Each number is 500 + 50 x the weight over its row's rms, rounded and kept within 0 to 999. Layers, rows and columns count from 0. Numbers have three digits each. The size before them is the row's rms in percent of the matrix's.

# layer 11 attention output (transposed), 256x256, rms 0.218, rows 45-63,108-127,172-191,236-255, columns 128-191
128:523562447497417540465581494560497483502576529511403479487512481534587397380451493420461440523481329558491406465448592459570397503568485591536553555473570416464524450456471422458475518457519480
129:457472422440458547533477428453496461412477513482542510535570502562492522536432470468507462566504531446517500537593477459463500523547553482467487474540478488461483562515513518496355411546543512
134:447515450540477460486569546488524417533421621502489541471458515570583489514519489489502467551535558502536485516585467447581533463472500472494531562517574503463540546524515485494522471455425417
131:527536509560479445481419490491486532502461435523517497523439463572473522453433437488512486440505457546530501467498528494589509486516512439437566419378521508576426575473444519505391533511484520
129:477470478557522544522526538476610519503631386520513479580459625448462617444552511387480527542540478591546540484571544490608537518532488474556468553538466514448570531456536445516484467545523523
130:540428554504496514582504425537562440505565552500490467460584474426455481542436557485585494481572406365455576578502395544560485442551501510530502524445457530533519461558483496515564556462529481
128:524470504566466380507461606537460561527505425440465478610616511478545545493511538490487373600590502438548457522532492449483485463470499478520556535482477576445526524578510431496429476611388552
130:523481522493521584563463501512392456558452504428558548517483531591529530498566545551518544528557487512498484412463442464393491602509533450503483518512543434542510549496472537498397558512530474
136:482534452505473472611512538520591511510494530523531502477468554443478575490507496460409493543586529443519483447559448558620466554625478489502430474437506516649575436499523491466565487443475544
126:509485476453464586552440441422546474475527569536596521549483436517469501478530405451404529544407544380491424529472505471539494440483526522383420493453575451557455566528462447499503541444527521
134:532525548575510532510524497534460465496478431488495630542528542515567545407461549418463522499435481532437533517500548410390518520531559536462563447557562491564350458430464518558515462517501526
129:481485452525521483489465571417443529616481507542527638613535405445426561514459450476446495423574465527564592524462455474422447526470514539480456561528466477512481412462472403478468491446560468
127:511507487533441552506512518473442581564545569478609550509566565491412498513426453469563435472510538491415334538572591468576423415535505501490546511406478426522513458539519463523546462548592535
132:474555493522456464493525590499537495564519464432435421538551459452459497460497510586685569581567521471529609609503355553438513424439523553474524495516544524556473478503447535499515499525477428
127:582485527499513458427601449508496513598562532484476522602497476513493523455477421608576496532527492527557424487486518452505456582596592603488462462488509450586477607475559522518459491447477438
138:516567459483482504476594401462466449507516426553556570443434549435453455462503347515468559557623507501538515482530548462473464469497460592564502514466507519500466429538478485524470646425487548
121:568501440467504462502518566501486517449523535464502510475485500427571463585407467540450533614497502457503568534585594515561578576453473472512382508510465420555558474546442468435558472414386491
130:504514450532516519495472566488605529556515511400439490452525492486457456476518423433494456452400550588531482588460479542487616428472452501438427509501570498496509426492559452480466505440478495
131:518543505476508458477474403504565390469409498488566585539503493532490506635593528548514441549535567448518406470560498499527529522505470552464563540492509493532466478448567510515534590501519447
097:511423571513487586513487611511482549544477567482538489470515593543482571504490521619529519510502409541463544549528498470441598478510497569435604499464442489489505468522587542484581519534471505
097:579497477537589459505596582525501460556508556535460488513550646556447426546477462429465502605481482520543398546489563549532485529548456416507430519406601602466536393462504511461406534561580520
085:522424463519511537564556462554457438467575532496435537421461444465559593496319443514528481488525525541449487571506473619450439577561516514452451491479481532505529452407460519520434484539585483
088:471470475446504542552412526480533463468470638514478508517448469435519407499545518566591535516532587607428492543544516523538495514567515459565532500513530548458515562469571540504593392582506375
078:609504510517498517479514489462469499490383556474572554535467419551505414419375481516549361469431572585548404506485527544527535446545515416462454447404490497513521485438425480598430514454630557
092:493457507544593514409561567490613536516517466568474513471569567508482569578531491480445536488402443511445540523584480527527493509458493507520494504535452520575480469457513490496463527505481580
091:548454474412591525463537518537456507406535574500511525493508440412466533597495493533522546439579555445528453483609435520561523515533457562535525440510437518482519445529403468539456608484571454
091:542455543536567432468512444439482473536444497498475471495547500495571446459499578465525424504500415473520457517535513396485543427522541576460502462446506447515556533588470449430429421545454559
101:410458441519566522503343558550420541534495503467528577581544442544569514450598534461562475454488540457417517498592514414390567521557537478507575467419457420546504503490498491487407448419492454
079:419507560455458429498544462509532503525458442453481565485436534462522600569480546483460518488543441540419508498487414456583522449455514484577545481425510464565474505560479432529468506489505629
099:579504489489544573525493505443513533550506550468581482474524534486432543495506448477501435494418498454551450415467488490462513405468519458351482490464546461517486465462530508515439537511526562
085:562491568471591492482581539471457471493526421438493603596571578519465589442373414450448534529479462471487429524566462573449608500477503523515552473481535504554504394463471498583512487421457531
097:545492513501539435475471477456453483605497561544482601584548431461399529480440447464532448400509427483464503523572419437578528528445499566509568550522474483528443398467479441429531503544511483
086:557494509523440564507463485437513605524473565385469496593448546507478431438425577531467466516455435463481467542576491442548560425522538570515544528453436428527563401482498482489521404434497585
090:487503523521490575548527566457476546574388458457441426576558535480379522483465515537601532533465505469498475523484451504494533485462442502464600524447570547519516487551390471488474533502510407
082:525444485444463517467620457501396404512638405471493591527538517492534496450594445564492478500529470562550496446541502455516502528487535563511481421545562478540425556366523466479571514404534424
077:529536537476499407497509415463461539462444475550533550528401533457426510489456481479464499511594483507599489470496504446502526461515481510578505472547384428480658551582436490534507571483503516
099:437507447505545458464509490461492505532447424481437508550499513497470461541472512467486565560472493455447486547530553412530578500466508486583428425482481474440536509546417506455598535432485544
082:514476435559548516501500530528510467466415510358512501417454466542454444412408505510496431379486561485631475519475497567534489455486431516497585566508562444456500489481453520587406478474502486
098:540583468582530465502448450544512502497447600530502550457504481507419537529426536572513457454505498370546437479464513546562517492528549520472573554496534500557522475539532527476530670543552506
082:490460421554527451513445504495460545460549514517561530472485420483500543437604515431489521497437526563428457533508500482565455532530533515587609472552529443541530519488444555493492402616553398
084:444569483514484585527476495455469464431504431482525538502399452465510523480510540591610449428548479434456500459532486530516548471396572505520388436486519488455527572544491441557470515437478416
097:495511561539567499564451489460497517551516566513508524499517502502498429475567506498469469548432565483389488505477541483582517490368458530508406508556513522505471549529574515579474564475451525
088:451514487552494474449530483542472500523543483512563486409523523427426562469471500526448453491553456487523477468468488474520490471503524447539554462482481487475488404475461627393468442478500577
095:495468538451549535635458496484479535550491498467475477474575494471476579523576519450399513424452605529368478522508526514493429524492498539462551586588573504531466476543509463524472429508390468
090:477504510508502488467356489552484492468419461568454453443446462518513445581403371550503532504568468448450503466531441535493392531523447526505573538464611475446523498445442500485411496530565563
081:455509523478526521423486504468551436571368455482498460573533578552502386446434408492543495475434477567499535450450552455461442548473518439508517427486461413486581551585542483526531544548493511
077:560485440535508492456566470471508472486546472505535526553394524399415478466558435422457577529535522531563566381531424518539448479449479485538428553581513461532501503552561600482544379450470469
081:557439498519449522408538537551509521552517553530479511508518520485594480467455566500515474496432535526441502523465533454498600454508490477542605516566542526512503600542503435588546565559492525
089:508538536496535471460560473447498436443519429494474496593588447537451380423514459405518557467470530580549446534552574447529518505428458452482635507516470573452519508536488540515631432484569471
082:456448549494409376457507564499470541501463520537551451485468577522478536512494523485502555514586462551601499438496429503476478552590456489502623512474558499481517380456562514445570641566486547
081:475411524461508549509542520553461536399542565524535420585485530457538480535493473556489516528479595499474469579467508478494450462509496452578620479546436463381567435569518468540448491527481447
083:468455515445541455460551457483498496412508439551433417439409484611505614481516497462549484518551508380538439476498373519441516502622510513490352482453483566535545532530567552509442473558425534
079:405576406515493511433531522482482494393471566463475401528526456555488454500463403527538477452468507482511533548540481540471497533408535462492309479446582474559535545461595544573534517489540489
086:545498497491513459470416451449499544452476509424513579485507509534564466590534539553345383500518483549475545475494623551535582561543530463585643578477434491495497479506543507525514514500426585
086:498579467531539546519404478437562516456493511485521492472405554476510451556527511598522502489495491436486527547482476549560456441474467508448560403529427450416503414517534515522502415512517550
078:560423541520516508509548544527536548472499537532405495528540447488545496582537471450455441448469525443544464513540499526498553520502520472513289499465526469569519453462537569495565450635398530
078:455484493515548550554457518569546516586462511548547411483415561574500592494522397511525478505488516528492488474476488432513540464523496500387525510470452469506446599525575435457368421500466502
077:453521548527490493518599502455446464510460460662463524556486532498545529472571595554407516482450432505429457538461477487543528481435531497593609522587554647513437521494494516535497448500561479
075:407533555548541546529472552447533488537503512545517427498525554447513461407420538528500478488519509556496470521528584487473479484453515574598603449503492479383495561504435571449511452453526404
088:450554401427438525517403469491490530471505512487504508491532493534457519574530391491544504440524547536451468441430453427493455497533529425496540499437488524553482512456450482665448603467539521
091:438454592448535455515457470475588500470429464461561459502530432400392523487529547560462531498553566492526543473486512433455536586519564451488439433496422487552495559475440541527553478516522441
091:535566489531543435474533527552579551561506424506517469484419451534567438511620625465482583518481516532569514484488505544510523464524495472523467567580487518528516499474444482459646546502522465
090:468522557425559518469505432471463552486584365523506469454518476531514621492453495476513520377449450467499519488449482539509509500532509608413487476548432438497456437510525454491533486581470593
091:529388495444455477455487477507521553467593463529488544523541481458498440546493499503491572539516480421502533458496481468417470531482534531528489602566557370501556515441575513459622479444475534
093:632519450453459487585560414496450479514474549483440545455511425547521416525400573533506415497482484499512479489412462540477568490535449552490581384526499456496468484566504540495500501425493420
097:404549495510493475476502583458417590582456475531565508514511603572545443500487461549455524522468508627528382528423552445476553509432515404442389555544509470512418537432481545508478468527483471
096:463549408415461639530503505506449462495560521494557509465495517490489481513469492537486588493463587554481509504531478541460548582523552492494475568450479455535450410445419560518559549479557471
094:396563517491459486508548511412619518415519499510409504519561486421384498488478438469460510481412430546566503597479488574643479440482436496503563489507532612498488494504492549520548510533511491
088:555424548542505574485378504514494443509477546547489531544453458509488430489484458607573538492466471520500510516467420471398481457450514467441518587504571504388474529547460554478475501497452416
091:467506493466557346486487453570516519509480524466410575458488518516446463542470553521564480540521460519468581523583543437504432584516471498621439519590418574525598467438526537507500426476442461
099:445507450401406454587432480464554507519485601523512425444433422519565412549665476533506517517579502462544588517516464517496515454434466523541448516495504568548548593526553503435528588506455466
094:531538504469530556519535514553556488385498566509556471402449545520565449557546526502533513565508573506440449475515583509539494463494508439492613415457460567451549595538489524572490525544446570
093:519473537481600377503447508508496357507509367508422466481424544490488559475536525543411594546541543522553600460460506609503463587488450478516599478570493588432455493510460545513492531480434455
087:518436469537539520454502379515495556452579563607569581441506459555498466484496501509445427503520567455454437413485568499561433577509514484471531493495435502424461510471499487479551425532567587
086:463471497542540591561385492500504511438440509549536448418495484487481413471438524408476490509525462551404517485511509511429525393410437433547378528530546547421512416540482505523422499537464577
092:472441517445631482455449584568542486494498489469468542592577491501522528456511606588539460522430477532487539590490472563533507497559572454496513478523495503512444521420588528450507378518456489
100:519505573430504440521428500498546527493514528519595473496474488548460514443518439516487472395540453481559447424468522551469459487494512501496454523459590531512476458432558458548492485611584428
093:511550527481522491496568353470487547438453579619532435493501470468523578498501503522459520544563469466493520353567516418512390614568504501502482474447440548567432501463522553477495510494486488
096:468466483449518492500507593533493613519595451491518475519537529517558485432489420451493554454465493581490546481508493526422514503495492485514581430482427444486493489473484495581510401534482506
# layer 11 attention value, 64x256, rms 0.251, rows 45-63, columns 128-191
103:527450437502570545571440486554420534534610498623580590535476469512479339432536461501482554469467427470485411520537470516476443519531487513517525499520561529519455442598495481451443441518533473
104:491467568575558423468558459505516517495451463410503473541512454529431466499560454473571462451508469378534451527501485549498537528447442522472464454434535556435519581620570498412457500447514521
104:535535480544581559572504398523483430501443382447572517500513414567525423545506465605523477478434534513491480449459560499462493572447501470430503473653542491548540562465483472467410456563616529
103:526477464523563543443542365534462476450378496412553524565526404453627407434479505459509505519501525428548451590524445467471520453477562547539480478543495563513495432542500533476447536493547581
100:533538477529619502443527536455511535489452535508453491524507501517502481499546619423585549557469518524477481500489526495504537503576526473462509407481480476539507562475406429513489546492403513
104:486514541400522473448467597506476548453424548511489541432470608402560533524499461554585467484451544476516390470492487482466579411502492482433495549474438524614546488538520473544479452490602464
100:451470414475566466406514512523505495509492532484619592531466464509498448443439554542514594508430465527507511531526589496506545407483591512448505491530484522497527606543476438462517542570554420
106:532500569526517390401456404465471537558408433563516521456427522471476577470461494563406458497531519587499497509564462377496465459396542426621548491514486512469431530513440475498543550392493504
100:545503412468540421443557476519485485464432521551564493433480471410463465484475510457465514474472479412575482494566517466511562463518490442435533506541469493514474503500541434426445513441480461
104:538501510471533494571502464529478556457462484496517556469442452473493490592566582545570470552410520513492546538515475518565479530512492502483559517468495486500441433537483517535510460486543599
102:532449465548558472429462468470492500605474548520452495446436487525533420495423431527553483529466461478502472481502506474577597572497466589517489467479523478535517529536450439532491471484455440
107:508527528524459551509444445487455425484499503490486502414449516526498503520402559581532519599445462398521499517488530483436439487478438459522454555536521541500487445528439472619535551449483503
093:555516418464561433523446474449520521600517478427558536583496456429529495509462459441540503633409438468570459492484431486531513495470541536522484483543548567601520574573483523527550479516473532
103:599424471501538422560542498477514541473563547530474535533501520572462478425498493568504545462436499480495508446523448579421472546500581516475579506433553584497431565553456438454479582522632555
094:545565542470443423460376538443550424456450528521568525479446532495531568532457419499542495523473538536403481373538461435520568513464540410461518507511518445434588527478520504504427520554503486
095:509550453556512532511445453477477550459562548377509495492571487503481459505493541554451441510506518440481463481475466417454390479609459546357469508535528451494532520555429447407479501496553479
102:457488482539478495464509521411508566460482505538461547526493486484408463467471526498512522488423622547436429579475378434476468454498585504461480428517456588561458423540516449413461532452475488
094:589405498485512457528533548505539486604459442464507539456468498443512455400547571515447465481557462497536420552459439536452539461508496525443520504458504492496562479459515516504468590479420483
105:488573551607504493522494513541474563490592414460541461483534472473529406439536494561541474478570497415432423444511446495540454533467502467523545483464468436449468437527578461413489456598521555
# layer 11 MLP gate, 1344x256, rms 0.181, rows 0-38, columns 128-191
093:511481532522404537495462550546478547431499490570494400457537437502420512457464474468485511441491521497525427481553502510576526543468496512508528496478570498496526507405549483483431507494543505
102:524458501473536431472540562469514436471533484496464554494601392472491520415489474395471466485587522418507455465560559510501563549644483500509470497457518488533544525548493471530483495557404562
098:527452534632460536599474562492460497525558459483507613498429515549437476552500487460505459536473480455481475565527482480528532530505465546449581419548472529557477449520596502462522460571499474
100:551615490458451518527534512476519491526551540426522540427559547462548492369449484576471556521532514549496484479509465478536509489447543551542415390467542578471519529457460510585512531474484487
093:554502511465493470509516574451443482502475467616647519430467484471584414553533481477567436591517539530422473540495575522485470498496493396522500530578488516409538411484463534490485518548508524
102:559515517498397522491485524489557431537505426534639415541443485469463484557442499502492518380512469539498484488527492585470525516486564479453566423440506484463486430492510477576488499449368535
101:558570569467451423524434595510554417489499496480418492573506520462535437564497507531514528523481428523477502575701514511490456481461572405479544492484482491481442460489424588388524529510585453
101:552562562434533467575505593444539465568438404463491516530497482487475612511548423504499511435459393421539462527506504506593534468475464495507507542414460523498516485615415502539568486476447487
104:442516411509461543564395470609530527477534541423507404513467436493464522504476369435605433512383526460531612526503457451466412403497489505429496464433484501523571430423549365477436456445491522
104:464541496439513455487393472461532509452403523478468589589523484443464445541467449509484542501612546540565573475556488548539485360498487480470535454484521492503518420513477403507477521506527472
102:322527450538527509470466482464593475431507507541455509524529530480546482505393453581551475500567523428587457503606495398528521540432497487499482479530601470531518525524557581463463403527477562
087:453430479485520576461471484396526515497513427494456493542450560513454592386537541467526433579447510525455529468554494497531511442535537453461471589564617576390550550527548490509512557510467453
100:472505528478464496602581406523522482522551424471511566464481456548437530580556491383500492491515555437353500445517410488499494450441542453476533526501460410373524499425528536453492575550462514
096:503623420538485556464448488574498438489481523512558530551503599373524523472457526498480380465463564532366461476555456526531376519450454520481466511499510467451511399444451530498501390377470508
098:592487489537509520492574588377489511475468473361469463566491559483459509527521456468414500476427501499494457425535473431534465447504491388486460438497518606554489545568564480552535523520462530
096:491433495594469480402484528460526459386494447439480526489458484528516471578503495484488466564490501508463552487550532487537565532597523490407542590412560538517547443530613591539550477533508511
095:566520537536567543496512480498433489469545458481528464589576542608559524543443498514533508358519526527392475507458480496469520463548473510448427447556490469499475451499491572592571532591429585
101:502454457408393549535532408484424442483488426485438509479534582519508514482492539495448475455465447534556435573588450501463512557531590536534541426547480585516577439492423529507478498513536428
106:509537488407505461556552475458460422495556533527528478520494519464480455580549510558513489563417470556462504446503552528537520486545470429422496477510507510491531518532436511459497493568404543
103:548494519540496462474498616374643457396534493435550486474544462503542442443468535554494505385522497560454485527524449480555590502458484478507601468478457559396558457491370538446512548492436483
121:559558489473459534558509558488537462469573519572492544458382520427442492489495529451401556527574558521461529509456483522473473477512509505539390508419435519510479481410409501550505501518579564
104:537429460483599534522561562499527556560471499484522514478487514499436460514516500546545557502547473430530513479463475670475399624534585530524486455505493434404478481479491557551552538562583520
092:544492609453512554453436503432430445547576549472485473541437529597481506515424558505421549596447536540543518595480523580545488472537566459437540485425499525369530504453477558560553490432556433
105:454566498525403493509523424500579430531562472509579555549461594545558495513493490473569486478457486476551462517429549518539451517565524442593452452498508494548511501418442501467509506518562486
095:485412453407505530479540568486555424560481528500511560495433577441476460545516461562452539542477539534524463514523484480615396512470424433437537538472487469443504584581529475563428362496528439
099:518469455428475579527546513462440555501561443557535429456541542527448456570511476505434436527535523429543422536542413540528446473591553504432533573419334539517477515450485500556603485561464385
105:544566555534384540468480514429535491500516558482455455449472411676558539480452528535541520464473465520501513524483608507585477460432471474495508481496612456512527532455509494517540464439519467
095:520535458646472522484487564532424512608375470495445424530492535437494418540525492522473538574539558434457489577540514553489450446542467457523456435526469459428528471482505441506603523490494493
094:416561565485471504536501572514595524537487518526553476471512562505541476617473449399498483437484475482447523531529554464545618479455471432499527571532436482552533487506596568506510521427416633
102:506490510469548496534526460578430417612445485543465450519550530422496461531472577603525591541449435533453496506462486494500477468466486555462516494573513478581474512427495593596469451562633545
104:507540517426482431524522471487557475518455504551535543655418490506464506593474509407486551498485484497491528458549565556508555549544583514513482562408557456503478560516535478497524523576579562
094:428518417558508500525532473505441390400471489484543492500538544525475560544564492491522492524469551470447557505555501469468524585528553482479471524521529523525556525457529480520521551536495558
093:563502547555360458462452510481445630559524421453492469380463545471566520602489451541368618592518511414535518419470416520560521517525535488485511488530554518541542446517539421497533592460540516
099:530502515525505547429437494574499490359595451519515482495481466485490521476416509535545479595494460548575476479510477570423487478470442546538580515495501480558478559485514432541447464539461431
095:483500544503520524486458529599506589513561580441467502538590528527477597496566470486463507483642492491446482483470378488489517534513589487390416540453567423515478499509473453525508407514467482
101:483416464527462511501526530441552584459547493493462494617508416506464501404509502461460489537479413481642513511496515502550494516553479429479508548471549458548563517538513424418582499503560596
104:462483531528571526474519454522469456413534508559524619585513488528521567555520467541433551589385506469492513533521532473548508528589521504498512427481457514410533511484470473423502498520501491
103:511485448539551530410536500524477497573496509534513494406500476441476476521570500423588491506571441507515510448496580558450550539549459497530574369436551479428546529444470438491497513508517479
104:457445458571447530495427497544440500465406527383509398485574556542491522491515533509470530537576517523517457494523487559474551529586470469532447562587482432459572502435510430500467505533447477
# layer 11 MLP up, 1344x256, rms 0.185, rows 0-38, columns 128-191
095:465484485450427586582502530462432469482522519568389492533561506497448452438558522557536463515545533571507532399461596430550484405582470584502502506503515474498565477468531502510508539481476566
101:473428544482462463466423484495584480507501535458498540515498497543519516452465471495553520533479464474444442488458511541378568420457520443501406393560527508570493493479552476535494482522532482
098:462546582588552582558533535541433511528496428442495532435517535511493541507478543550498533501496456488522528518564521415508462517424503392533485475516612604434553516486518463518513539555421404
098:453517474459514422491490439544480521531501421469494508409495479443427403558426407527576386502514594569558447522591476479475522450544403524507503615517555481549498525517365350513549549466538507
095:516539478456538474500467563552515354449489506522500568579549545511508457538524536550478515521517537451493456524490522607467429514476543487541484543568417576519416443382486606437463488421506514
101:502533453479555608483520534519520539543469513468463537450499502500438597493468496381451481475516506511543418597495397515505568535550552442560532490561525455479541554515385514472464448523541606
099:456420440462455572448563455531442583458483497583530514466508581479511476498460470542594563529547579524548424476555562463451519539401428543519476457483497474480559453466540499493456480394541523
099:508444559524489464470469432420502481487525423452514454487480622532446465439476444545477525496457504471481437437502513433401511579519499447548501530551474531419481488534347414519584480477504453
096:519518475534486531448517555568501511413501522639521405478515545456485422507466447490591525628403482423590611442539535461475529494483499515524553610465545497467602447509451469461454507494536375
104:504535582487543492417544540463449566605437514412452473487435392555583472501510413476547573487504532462463486529453469466534439507562526623474523459535523524445509458494441538462546475515497501
101:547480374451598507479414532516519473552593505480546512585527506496597489477527537473448442499624490529562537462499487439499555504568481535502498486456540471398443520530534545439420524480550511
095:475448523554532462532476396520521463575467505543468428498436464540532484459457531620545493536509523469553394482507498416590477522483405451374469493425456539445547551560436496501503457478442473
102:527490483563449489575514460504414473481484536525505466421464642577485524539542600448538467462482489483520560629503485486456525522485498397523407520480496468466534462547497434525568551580407538
097:437447544457595442461544470509562528523529457430446556466471449466579458513429504480492590451475533563574434523483510456545493488407490488539490529463523508353574599496477469437521590503520528
096:465487577455513482537432511520507630522475534490562486540472590466556503540550552505595514470452456506477490471461503560530581518485502483513530452483496572470464537564503475522553512441515405
097:526529642428469522555457478511484532531520474588573531507601554461480428473511494459516521459515415519531489509463467555478464442539443474512583470462535479459513588483465505478430480512521715
096:543516428576500473519457489505568580457504447486528481475529473436433465462563495560474502545449487454498538543480508526516540413422424472566494445557469535483497465513434495453535584429485489
099:435495517452503472515467572433490530575497583518509544457546523515495418506472459576481476530510551453475428456497490461546532453460572499572495570462532486475603549609510490583509581506461461
097:579455532482520577603538509490505465426528489449470547536414491495556487548559634467529458441507549496480581446475425546538499512521522473524467518510498458506489493531438591497513469428525585
101:589576459615455552512501524566418500517461481517493497429528500415475485399537488410457413563577563464470495450537393493419535538554498532475474516488538391484443562448527557487573488513487464
112:535501481552531397425468537668526512527520389509508455483574461497567513467526492591516549475473503586475464470585538439496522559512441558466448536591461433507519497437437500542497535550436506
097:548541444532413538560426406444503613479520501487624535497485536466532410480557486469423480508528530511484527448511514511498444517458506495494461529549547399512451457497578470530502499470468488
093:515566514566407468472595441439510503479423426479467510487560502465593444382532585508368556390428482553543530470563536458508498511454505414533564508419527565543498442493445552487489638565461516
103:458563471528455655532449525435468491516434481459422460565459523547488431495527507409480539466452463506454545578546459462460510515539507482491491494477518597478434479508537434505523518412542537
089:496404439423428589548525462545544570592532507456564496561479473371520475444478425440552579609569390474508530479492477543578554550483556554479512473599485514598483496510547470480550444472549474
098:572530463410508515510478395490478536514456509561518528401550541491503469480469462544477518570474557435461467491521483577561475398486442541456573498410410573564511511458548486463399417514485435
098:540574445541493529556518491460512482583573470527453512561512444464397424496567497543475482494476503567468549484442471463446561489519410548474582495518442489454461587497431501421491521382460525
099:455459483444471498519551435474544532499472512505488428459405588472558508657515513596459504522495507482517436502559495583531528547524593534572521447443500529463507496569436419496532521509488550
095:420497540511513515461476492484450420393496435558575504542500515568445447442511505557533537522541541458485512462548527602580610493457518471577485393467466491547506535494490560551556494451507454
103:618551501480531588521473520394510481572487515517550524463476539524548513541535517504544452542414491476465493485476487446386537506577410546515508513635457402498437494489388441456465500464489523
099:464534484467514503487490477553449504550497516513491524496458584556522500461481594569475635486502468503445449442420499465450447485501528505514446503549483570458435515609525513498482525498487456
089:474487491527532469575431574465637512546448575573464550466397462580430537556512528512461530526500526479512483496541613425469551494485524479511534466511535505568501519526528590534586483463429470
096:515479539493398543524485489541536516415469468456460501439425532496504618587562552507444552482595411488531433515513486451508506440406398492525515540520587450510630530530517411529524392422592437
100:427386429544506520502519563542516542510454414409537414487462466538421544463486420499514436485591534471549576444569485395415484467441390509610572530450510515531490473510539583492436540543445497
098:451527485532520556503572507532426477485568533541442498617565546481419479540419480488441417507359468511542487554495500474581396458553531456539574496609492461520437559527498529491482549517509556
099:525407479504544529427554494458635511477509510465440604528568543530501551474489470439407469480423561505494569508514504495435485528469437499479404475596478607370390519414510534625542373520489558
095:540444495479563502511484509508521490505468528552536497527408562477523556533511520487566443581444514421427456425481483507464486473479526425427501505483549388440453597439427494487549517510508455
099:544572429530463576516488473494478457535480536511440505516497535573484420440480484546467576524423467574469417512395451424526540515492492545516494540441449515475481562496461458458520509557467486
103:570512513496487559528567503479539532450415501405444550550552570465511544464502537566549532507469512606488412536528504476453574455439548505480496513445427438431516515454530479513490519665508426
# layer 11 MLP down (transposed), 1344x256, rms 0.183, rows 0-37, columns 128-191
100:474384439459528437558445436465557532519539412518529428497490446494533493443568568465462439500492478475446427387465532531516428567552499554463478532497486387396497491595542410475464406472575487
103:364494532545565525518531490532482494477500576553492543517510500546434476520519545502525485538540501452490511475553504530567503361568560499459432473516489483526534419482495595510474450496442461
100:481569423452542580616512438428456580575507516499465461459438577457489474475568427551483475565478484472536445548462452401507498523601427632501453461491535577518526413556409465461536515519487507
100:467546498513467458497461537500475514555543495432509452543456461525482541614480492535500434487486521602485511637576543496472425461573489438550457509438506478470548512538516485378602483531432533
101:481451581565613471540525453472519438546550588477546462429524452552466565498484430516450500496526442526446540541557451574615419587465475555502412502459521519471447465572474528535445546517443470
102:468551542497486443595474505487488583543526447486436539529453571492530451508471479421439503449524432481467667426461504463490462423565455610456444481534542507610448485417484583509475498507464479
100:573456549445461472458445396475452365524453442523443489612421491493516501465541523597576496448516460581443416543532549498490477423553441498534464565578605362570529525509519502494431441478464546
095:428467518503501429598408487444421486523482494482536491553507572496526495536626534510556505491442530456539505488512464601550514465496430465379362453583531517486485473419428560440507465524493468
101:495471489474536472546546398556547571417437475540356552430515506553557479501409587496483451520495536505546464448516426604525529542541504506567470407443455501558447535503528503572554531478452537
104:524588452536587479537459525565539527560481487430468464513509585539568527405536546410591585523545494443567451558471522533561464542494526481570581426529506524500479480457506496465518451490382536
100:498521427393525486473491463484477492488543505473449567531473479439538464647504505571494540480510579581502476528549506541546477501541540459443502445534451473488551547524409551440416469454535492
094:422479416478477430462483491472498435475468556411607613498480495566515442449580454540432553515514554469596523570528530477515493551434556496557432494472529507355491529427588481452580439524591430
104:506478581463505468511486494508559487499538559458522556484445411451474460479522463601418438569457534481441604346396439514426500573497505558519463472460505549428511475539475405486479582428495505
099:534499528519491487511477477455494508602511525462535540503535484415564482432523526570604422545507416503530568550555544514471478453564444458401548520430443451511520546460618572554458482478524360
098:482533428541575509547429545496444546450631548530511492425472495511545578532406485533523533523500455415501489515423479534485493380455492436517490524461596523521477478507597598534449434573438434
097:422436508475468503422529450491471498541414452543466525490561467560482549441538444448442420492553395522546552542434405484550477464554511484483582476575624495474493475465551512506518527473452513
103:587490577593396476487450511560528603414558431359528461575468495462466404506468462505533415510473621533403621515516511479518510545535476473476538482564521575396581485486473514452495490549507443
101:509508489540508446448477539484428507508494542538558430535456432506386511459550526591370461489551574537555439526446529509434522502563552444512537576509459444568528546526556486501475437541515556
101:533416535528435523523475519454541534507574433498539499432488478440574434597546493440484504554429473491562509439545491570572557486404528490415395375500501528507520398452533506517490495480497460
104:401526572604480512539448410531433565454580558465429476485553545512488582559488503475543556523560521502496501467484573543552439426582472552490564529556463453554473533522547452439478496606443559
092:480495544460435485464559436571558553494534596514535532507507421507465543549483502546519531527529527500467459529457526530476518440520542473517114552413520491466428466464421460541468565399572500
101:390562594428527417556490512500603416473510488489449531511546512534514537558548502546484433529497454521501514521501462479515495517476492573449365542558450502516538412555430419483593499502468475
098:491473488506460463596490523428467495530507514452437480446528560502409485550460455478375479444520485430502520526429527461516479563475476517537403463471513424473618517596534518521448521435445485
094:492522481451526511457459465486522440516459484493508545532418525396542532549509423506469546533522418409478469584494452472556436527465470502559710541544540486470527520508532468504521462470550507
097:553585572498420498451587615391458428514543427418501512551464383476552495448523477466501618490494566494367486545446477574542460549517474501482437518481519502541505564516479520468444593517417448
099:512464453421526465439496566510500475594472417462481496527460548425482501553464597388438521466437467443499464556574487456501554487486398419484468567564561503520397440556423472441543491446520475
102:482447482509465446483505451465435481496529444547477442625476496469459484494386497587396528476545541478468575487499503523513474525439551496503425502536480452475534514437504574508585487514474543
103:492470475552502538487436431453526489558517529393581502556477539493531523558542462422462426407511493461543556532468520511516506510479573473492477568523435514501461434425451481502538525557476542
098:432469419494540553534485506472523494554443578479538518521532513557463543473507423515480532502479417416422496514545480485520496596520425515423403606393493574556552574539555501580513501526429585
104:516426497466485513460510440520487428529536467471526531437504499548456446513481602507573492523558484423428463519472453448606449501470447596535462524399457600511513485459468502527418500480552488
100:501559478476547504497561537583558527555509523466523600492588408531523549505484553453443534482325508404479482513424564497501490506492443462360418537457502477425502530488422504558461497437440514
094:534590570395517496501419431449530468506462507532564485516494494457536593424425502482412468521513486570492441491539536549397561461486484573570368501577477481398516496472510520488555566522520516
104:485479508528402518518509464505417465567514510524507535470593476471498521611521480441389500520405439453569492440505478595478463433488507536445478497537595585550470429489468462548531571487478549
099:517508464602444507613465567597438358524512425572491463472521463501540534470526571533491455484486541481533543477586488548455436480506557502554424579465452452528491462539509384488491474443494605
104:512548438453592550465439440482537535497502493452579446464515614433506546503546565510433462448496500477531471437510479512419513548520414503382459507414569407514557490517479553571511456526466537
099:483482507510513491423520477488548488470465462446536471531480465534553502513446470475484544427442502480413536600490494550513482526532476523467488512471572488578515551461349524470478609495538505
099:516534527560497543517473477469536517573454569478461530439515521512505558569470517457567447499450383513519529559417539558548490463480539579503555493408484561603532489522496510449421448544535534
104:579532454487603472489354556401578508489522566455448528545489542536597492503507497555526468550452454507545471541567487458492453531493473517545540439388526540491513539558452521493486499436472517